From a checkpoint of a small transformer trained on Wikipedia: vocabulary 8192, 403M tokens.
Each number is 128 + 24 x the weight over its row's rms, rounded and kept within 0 to 255. Layers, rows and columns count from 0. Numbers have three digits each. The size before them is the row's rms in percent of the matrix's.

# layer 4 attention query, 384x384, rms 0.18, rows 27-52, columns 128-255
086:103134118150123121111127147142109160135104118126113122119106170137140105144123139104083129108151127089165064126107106139097136130119141119129143140116102105104099113114096132133120150150153127147144149143161138104121105157128139096105159164153146144147058150114135081086128080174117147147147170143115123112102099097125112107105126160099173155110169115151115101108096129179116115097102
100:155152156115135125123117076130162127128154130135107104100164119113124143113094107081115117091098144103130172110144121141150122110134133131142157137131147139123096138127117147101108103133163165093157130074141138135107119147127162124144097123116129136114104104132105104110158095112145149111073133141101109134140226094116125127102160139116144118095091101101109110104131131160110148101144
095:100150120175135121092120135097133131128116134151126178159099141129098120103124120159128165109108155149120119160117164106090153111088118178144129125104122151169117127154207121133097177164103147150132123134145114092125127119138165101122130160127124179134119175099070102141121136128106143032125125110130096155126085150147105137131126100126156082187125114170121152144137121093100144133121
095:143135129129129159112116129122150120091110143111127098137156119110114143123129080140117150085157210113126083147119131143123103138132108109137136102160123124106092133133097140136113149111118090134132179119098107167093093116117114114104128120167078142119155095109091138134113125121111139106085138115144128142129099107142097098117106131130143156114110088142069118132104145144110104123147
098:130142106101097133107144140167140174124132146128137148120102108082110122147142135158150128146156130147128124150161103110142169099110137140091143122155133149127087148114141103145145154109128108122072125143148131147163124122133133158117173120134132126145130138121144113159105127177144108065204121141087107147118108139099148096126152158131181114156164117115150130139082158073124129137100
094:154156157110149119156083181114131157126074114151142158167174154149143105124128090089126129042117133115090131124145123106139112133090137141130101153130142129087100088131144163107161104134134102133130094119163120113149123126096149137131116112202140120122146093119101072147092133182146123114124103129113117131091137102132129087174103121126119144117125081123127125111146114164123121108096
095:116125151129132136132113170119155137116175111108137117153129136132113127113152094104130096091137160131122161138111140105158149092129181133150120135192139141101187080126153090123115106094128133130158091147123150111090086138127104130196148117136145109174136143081125162148158126128091150125148154112144109120127170095159177127125136127137107073161105100095114154094113166089090131145111
094:115163171112130102116132129138126137132154171110138101095138129149103098112138080159147121133150110144143129157114113153075182110140167107121154108108132151126124108132163094104155098136137192137153121125137107157101161135095113115143103127109120104127132179122120159130169140153123126176138088124127156094172122141156176116117114135147175116174138134175110127137112138122129148093117
088:161122112129182167100091129144124127092131097133133166125101119149112096155101162117151151102100143118139150154122144103128127105090157083117078086163098137127132142153142166092114163115131145166162130131109111142161126138104124119102145110147145122122141140135127141126118123141123108126131108126114110071108147090136146126120127088107118110109116163149107085101087118129146125137141
093:130075150148135165102126168162138109110094102106069118111096142176110137149127133140152116152118155139138154161109140083134154089093152129130110150099113164173140115139141092139126115108119112158121127131167076128136138147121149132126143099106112109085100119109128110100100149150154122123136120125106146081122170137174124132118101137140110116154092147168092143109109121136113146101130
109:130104176124122117133088118109131127117127120096131133110129142086116138161151105151162112123122103132114162105121131120133118051115182096160122151152182119075134114145135169145117138166123148107202141125116165154126110118148116136116101129110130159144146125141125097121135074111131138122125120141152141121111144095105140114112116143110129120135096125150112128074122125108108124139137
090:131128096129128137116134101175124155116108132127130079128173087162154119057141146108109122101126111118127138106139121137154101125141142187142122158110143126133141086146143109140121096135157072181130116169152113127108122137134124112141140131141141128156108112152100101155114131155139115108098105157157095119097155160104107139167131139128113120148124117098166174170104139163140126137106
097:166145089172124141105110117119084169132107113161153163125155159112129118103152114134145179113144195127121115137103143113152092112146129143139181127083118130115121105183113084143129158130146123111133107153127129102151155101095098128141122142127113154122125156085121103155127105120144137108141174113102146128100094123129079114099120146118153178151149141126117142130141078149164118122143
090:151121176090143147086122160137165151118168108131147142107124078116102080092124111127126132156122114122132110106148102160163176146111110118116101122133152079114132145125136110179092091126156122076096106144155202125117150109135102117156134127081151121141118133109151146084154119110153166126112092115125113142098149111114118073117106114117156145159121170123120148097145139088119117145148
088:109092103122119153128110140164096157116099143099140139127153099137112124137130154125167118131137151148153162098127106165087176157127140124141127120127138116113112119141125119106142183131145130068151059122135096158110136106103094094128136138158138123112152164082141147136147083114160130120111096130147090061143109121153125120162132130134134098141127145105134147123098126067135148134136
101:124196111141152116154140103099124144149148128134085141155120152155125132116119087166142120149126136163098154126119127127121132171116152157141167118126164148111129102131111121139122132113074105141110089161083109189113164123105146123142111118145103101155140150102129102103113117107161120123163096155119077092084094117160145180175148138153149116141126154149106114118118103105152128110101
097:123147100158117093097085123135111139109161115137143083118165101083171137128115125159123161171148102127132127094134052130159182121146108129137160150136102181122104134147170141169139146133112142114155117127115116138123099123157135095123125110094101119163140109137128084108128120081061139138091177115094107162110127107127125116150095149137160103115105141116101134120108193146152128111145
093:107138087122085103113129107121119167137133126098105160129132090163116136149159145153177107151130169138131154194102140112116094129114129130123149153135134141147124125129197143165153138149128087123123146139173117078156151096093162178079160135153095089189101141113133096116090142121118138143137120145071144154134076132130134109179072082134137142121157110130134150122142115100118079103102
099:129118110159099108110123154152100117101130150094172096129093102133101116147152135077148125148114061167098158072162102108120167127116150137145108110165156135162145117132143129132136135112162161157130141094146146091161174123138146132141177135126111093144174128147088114137162145158171095111100159128125134148097152064122147145119110189137136114098169118128148152129133154129115133149119
091:149122122124147137104123167144097129102101139113136098151120113139147142146121130130108119161117141156107110111151137099131145108124133154142106140140114126181118177145203135055122130153139171151106118136146159129158147069164157092136136122161103129127099144124139132136160136141133114098114121120108104090159172180161117085159116105130145120137111142137121106097130093093120117110146
090:075136118154132110110135070136126149114056078128136154145158132141108125134091118098110103119143138107108120145152133129120123139130185113122144106081143137197094123135092124122099126083123142141137119152139096167134068097118140133068130093142125090117075098079098135132072115142129121138167138187116142114148097114099097132129154160115133151124149154169137108161104110153151103114118
084:132121095108119152134127108180104139087092110141110127139143107133153114129132130143114096134125121091115136126143172121076113132099158107114132118093120099115144126121116167089119122089140140145113130114179062130146134103107136118097186167128117109117114118134143106101105089126124143090113135127104156113109146160142118148111119088176129134105099114115161131145132137125124098137097
085:106117125155173098111148138140133174149150180117115145111117135121140113153124116178123134121147119123116141107118126146120139116145111109113161140091161144123112141117162116143152128162103164161112131126100108155133124179132105084129104125105101131161111087097124087134118130151088093140127119117119146111090130122154124115107070114125115120138172119087180109152131129182119129129146
089:120129125124120145125119104159154110131114119040122139133128086141121129123097154148146130125165118168097156145130127135124154094150163166132148096114151141109127132115121118120135120138172122123142123124122120092132187156098172117183158117117135150112078134124180140122132130153130145143155161158140147114152174125115094093135124109110164153173084118090134101145125132098096138128112
098:100125110122151147104148152120102125143141106116143163148092104118110160147139098156129142137154119150108136132128111114133112126138143098130171139119142142129130113114101138163078145152136098107124102161150114125181125103112094081111095167118151095120113115043132154115102162123155130078155189078108110104138107121095132152169113144093202118185154113110131148108093101159136164109119
105:091168143145111174161125132149139133112180117095126114109111104161115141182133112135142134132084121168128107079126157121111170103102149119129157102163125124091166121087098092100093168097104128169105118171140137091110124147112114124123143150116151129172130166128141152132100169132116139119134091132120121122139121102152150137133127133139116110100161109123168112119081142138156152138136
# layer 4 attention key, 384x384, rms 0.178, rows 27-51, columns 128-255
091:150157094131136116121181140106092137078156116123069120134110133147137140115125111129169165133111134132146139100130124127106097106122157139128144108149114128141124109148099097206079117095098129140129140142138120127106128126146107085086150139107142150068104152136088120124164165120136122145102144124087100163092116129137085178083146177116105125125121122095086083148081143143164154133110
095:151158118117170146129125112130119130136117174116126105123118110110152116158142075138170120121124098106115140116178159110100157143178096064084137160122130145129126121129150146131140111095106193140152136123112135083142149111135146137182125153123144132154087139119132157128196107115107171142146133128149137123166126106162198132114154140125137140080110119130117098132131061141146138156123
092:147135092119153114097115154139120103097122131143149106118127161141121126151093109118152177121097112154140152132127073086132094128100133166144125133164108127159125062153157126150162152144101098093103119079082103153118123142130129113113155119138089122121127106119129148142104154131131093129114100118157130146157110132124126142139137157131114084146153132139100143082135131136139122128122
092:128083146173124149164131085142150104149124129159118148119164147089089086118124102168125129107130139163140122135140180132125088130134177117114165073150132118145144154104099136136136169093123115104141131120127115188080111124129127156103131111121125155131169127135172114110113121117186128152132145105142095096110097148168127145149150111149131183145110096101081126094165111104157145132158
097:125114173122141128143123131113158098129085158123128090134110150103130132160117129171122079151132150118113106140110159090130100139131150084169098074104142138141164118149097096138159111121103130150077130143137051134151097136138133169153136153178100140138130137139133129117125114166134170113138091110147102156129130124106146080106168125197146143149153116160113176084132135089091102106141
092:147144143123107118140110137177164153122137152137113177167151143137131153137148133119135142130097116107130108118136105196120138096092163129177102136143162137077154103133100133188100124120151130088136155159169141087136157132119141141156140147137154146144131145097105124147152110146152132126103133156121169134106118119111113141100090153145107109139121110123120074155124113134103129100130
093:155156147115135143184146129140157096183156162141193107167171142105169142120168148128168108073091150135169166121129146082156125115136129123112131144104159158121133116125119089134108117146073159125113165144108082104150145161123101100116135117107117150146131134122148146111134099152101102145109108139125153082067143112171202140104114097126120137110137115127144146117152129132146176147157
093:123132144121150129099137150142121112126169192132142133159121155125093144174137152132091145167142094121135134130119130123100138124108145100118144107182149155168121114157136119113143130153115124127120117121140084137115139154120138108103126160129131165108162094146128104115110063109125129118124123098124143166182144156135151075158128122099120096138167163057108153130103103131112221127133
086:125147089120159132117083136124146124108108139109131130130152141142143142107103117118161128119108139104110129096139151093149131150104147078149094131111083127141140129138133092123129131148136131112158122085139124063159120123133083149090102151209132106139131138139148105154130101115135089128128125110104120143148129090097124120166121070164132120132118144122105120119144118082130072157117
093:124119128129143125081132149112058183135155127131147130099121155104141107198101152160174177101157127127116138077136128139131129163128165048169138133153161120096127124127138109150124085141129119153114174129132130149119137113128165116132104112112134132153118177111151090132102149145126116128125114159125094105104132135068116097104118126111137094145109133142126122090161127163148124148113
099:098125126108124121181132078092144132133142101113136090128124104123130114073146131153177145131127132120112085116126137135107127156131133082118136089100097130120136140150141065143080102107071119126097119153160121129159099126148117148140160172122176121153129118148116149104119131126122128137146146126106092105129122117134166117130114114167119143086126095117119147154153093149153079138134
091:167104152135075132140115114136098084121149132112158136141142155120142131122085114132119130083151094138092130158157090158164173140140145159116126111132147123104107169140104120182123080115111141151119128141114128121171136124147123112163080115139139161109102162154140117141142149121164126138130161127155117113094110114144142167121129115081090108148080079141162179123119151170098156103135
091:176116149159160117127115175074102106150130140173154160144114173138114129110139111165145124116141134150075169143155162131119126148122130104135105082137142113151157165154117128136118138120126095142115189142139103130110129121134101131151111119116122117149155094107133110106125133084165156122131145157152114132120067127144155131152129154123122104150176078169139146138125164160095143124098
089:152143118145130128144127131173149128139115126099145156139125131131109128127173111172132183153130125134104138157165137112183125119136121132113154113127139121111114146105122154110154158108117116133162136118142167142134098166101081178143130119170103106133113083131139074115153081119123088106135128150125174109109166133174097142144121116136122151172157113122093091110198080135127129149135
084:128108146111117139096129131147154106109131113113119116113129121126106134119119150093132119092125100116125103175135115137115092141111159139103097138170132118139188102107116131125141101137133103150160103120117113139154131126162111124133141112114142124135166176155109144141150114106146130150170123127152150189128106141147140150124124116127143154156149125101131138130131133102118207135141
093:101120102157105081097130115131077130149032096164154161119127167150113143155147103115145112141138118131167143122090118129114144137117157122133103116119135147132141106118121092150133102133146175157106106137119140119116122120161129130086100146093123088115115113151105099172175097144150169140140124132143141133146134104135116099128154143109113096137134124087159115148113146135094153131146
102:169114134118155154158147090117159135154150141176100147103143100107137102126132111144148072139164126135122103134139139101160139161166108068098132117112180137144101170161103153120130132130104154128106103106141149132143123160158108111172120108112128133145112160135110125080106100112112157133128161144104148117136156093157164086099132176121114120157130151103111103087139134144152186100117
091:146121080106089129109140126145154167134147153117138172110072125131161106084121178122162139094092092090096123136128114140136103113125106106141119123123148114146145123119142139174174179107129165148040144171129134163120164129144123096117146120117134125134101135097079156091083129150124111149150094147099122119120115155154108100109108148112144084111121160117087140104154094122120115110143
099:116169102095154157151128127143096135131078130136125133134121109131090100133115131088120118128137093179070170128139129144129168140149114145106124132115154101097135148140087183111102149109144152122135135142116128088101146140143121150134171145136118128089137102112151156125142115194145094123152126126097080134146137148116148189113149134103099072102107109106114132131126094106131183137155
092:129133141103186137169112129089169139093152149091117128108136114136100117121153103115137135125094192143122128080141133135092111122136127094116112122133127125188143112088094150108126134159121113124125126122088109131146136123105113168123156141146125132122134125124128108161083135136111141144123101176118132120186155132141143121132146169104126139144123124145093116107109126149151105148126
093:144132127161153116133156113143121088093111162118063138070144121144129096121127093132115085147142103114135056109131161135119110119154140156123132098103095095134084111122144136151080094102151148109134143150157102137128125112125125082111146096088107151124144144131128079134123146146107142139082182149105119113156141139104097105086133136137130162144099161134128131118138126152114147118136
090:132106117108183153145103109120118124166147153144141146180114140113128160131180143135114177137129109133117108101183141127160118118106118168164057173102112087153190132123094131101106117132139155129143124152111112151127173083173126129136125108149154142159122147172163134124128132112128119137127112160098118148136097133105114139121112086110116109118125118177126098148096116091127133124159
090:085111116137122102116186123109128136118094159127107109074105150130151145140159148152109121122134116074144139167084102144150127107130139124151118121068144098128115119134100132155145083133150097131126155170114115137115151169101137181145168170150122100133105149107114172116141137075080160132121146100088105103083105137132112086144093138103117113133118167118134102130150081100147154103181
089:150125122141176151123111185170145148106133150082072120109156146133128146169121162163149118148191103130107156113135104088140105136155097138133130135135167105152132109139111134158161128142119143117114096172170094159119109099129104094156121165093142121123143097085175121128109106160165089115156124159122157144120143130163100149124085135122121175129131101179092148134145120106182098134138
093:154136117122149130116154152092145113173108137109169118140105121144125133110151138115164091120111147119148173134111143120153123148127170104139118134126125130110134146117126133149169130120117171147117165142119083174132072158099112112112119147082124167117122153107133153119117144150109127208106155144138154103135109133158158159145095108124130148117147147089130131123111089179092127120141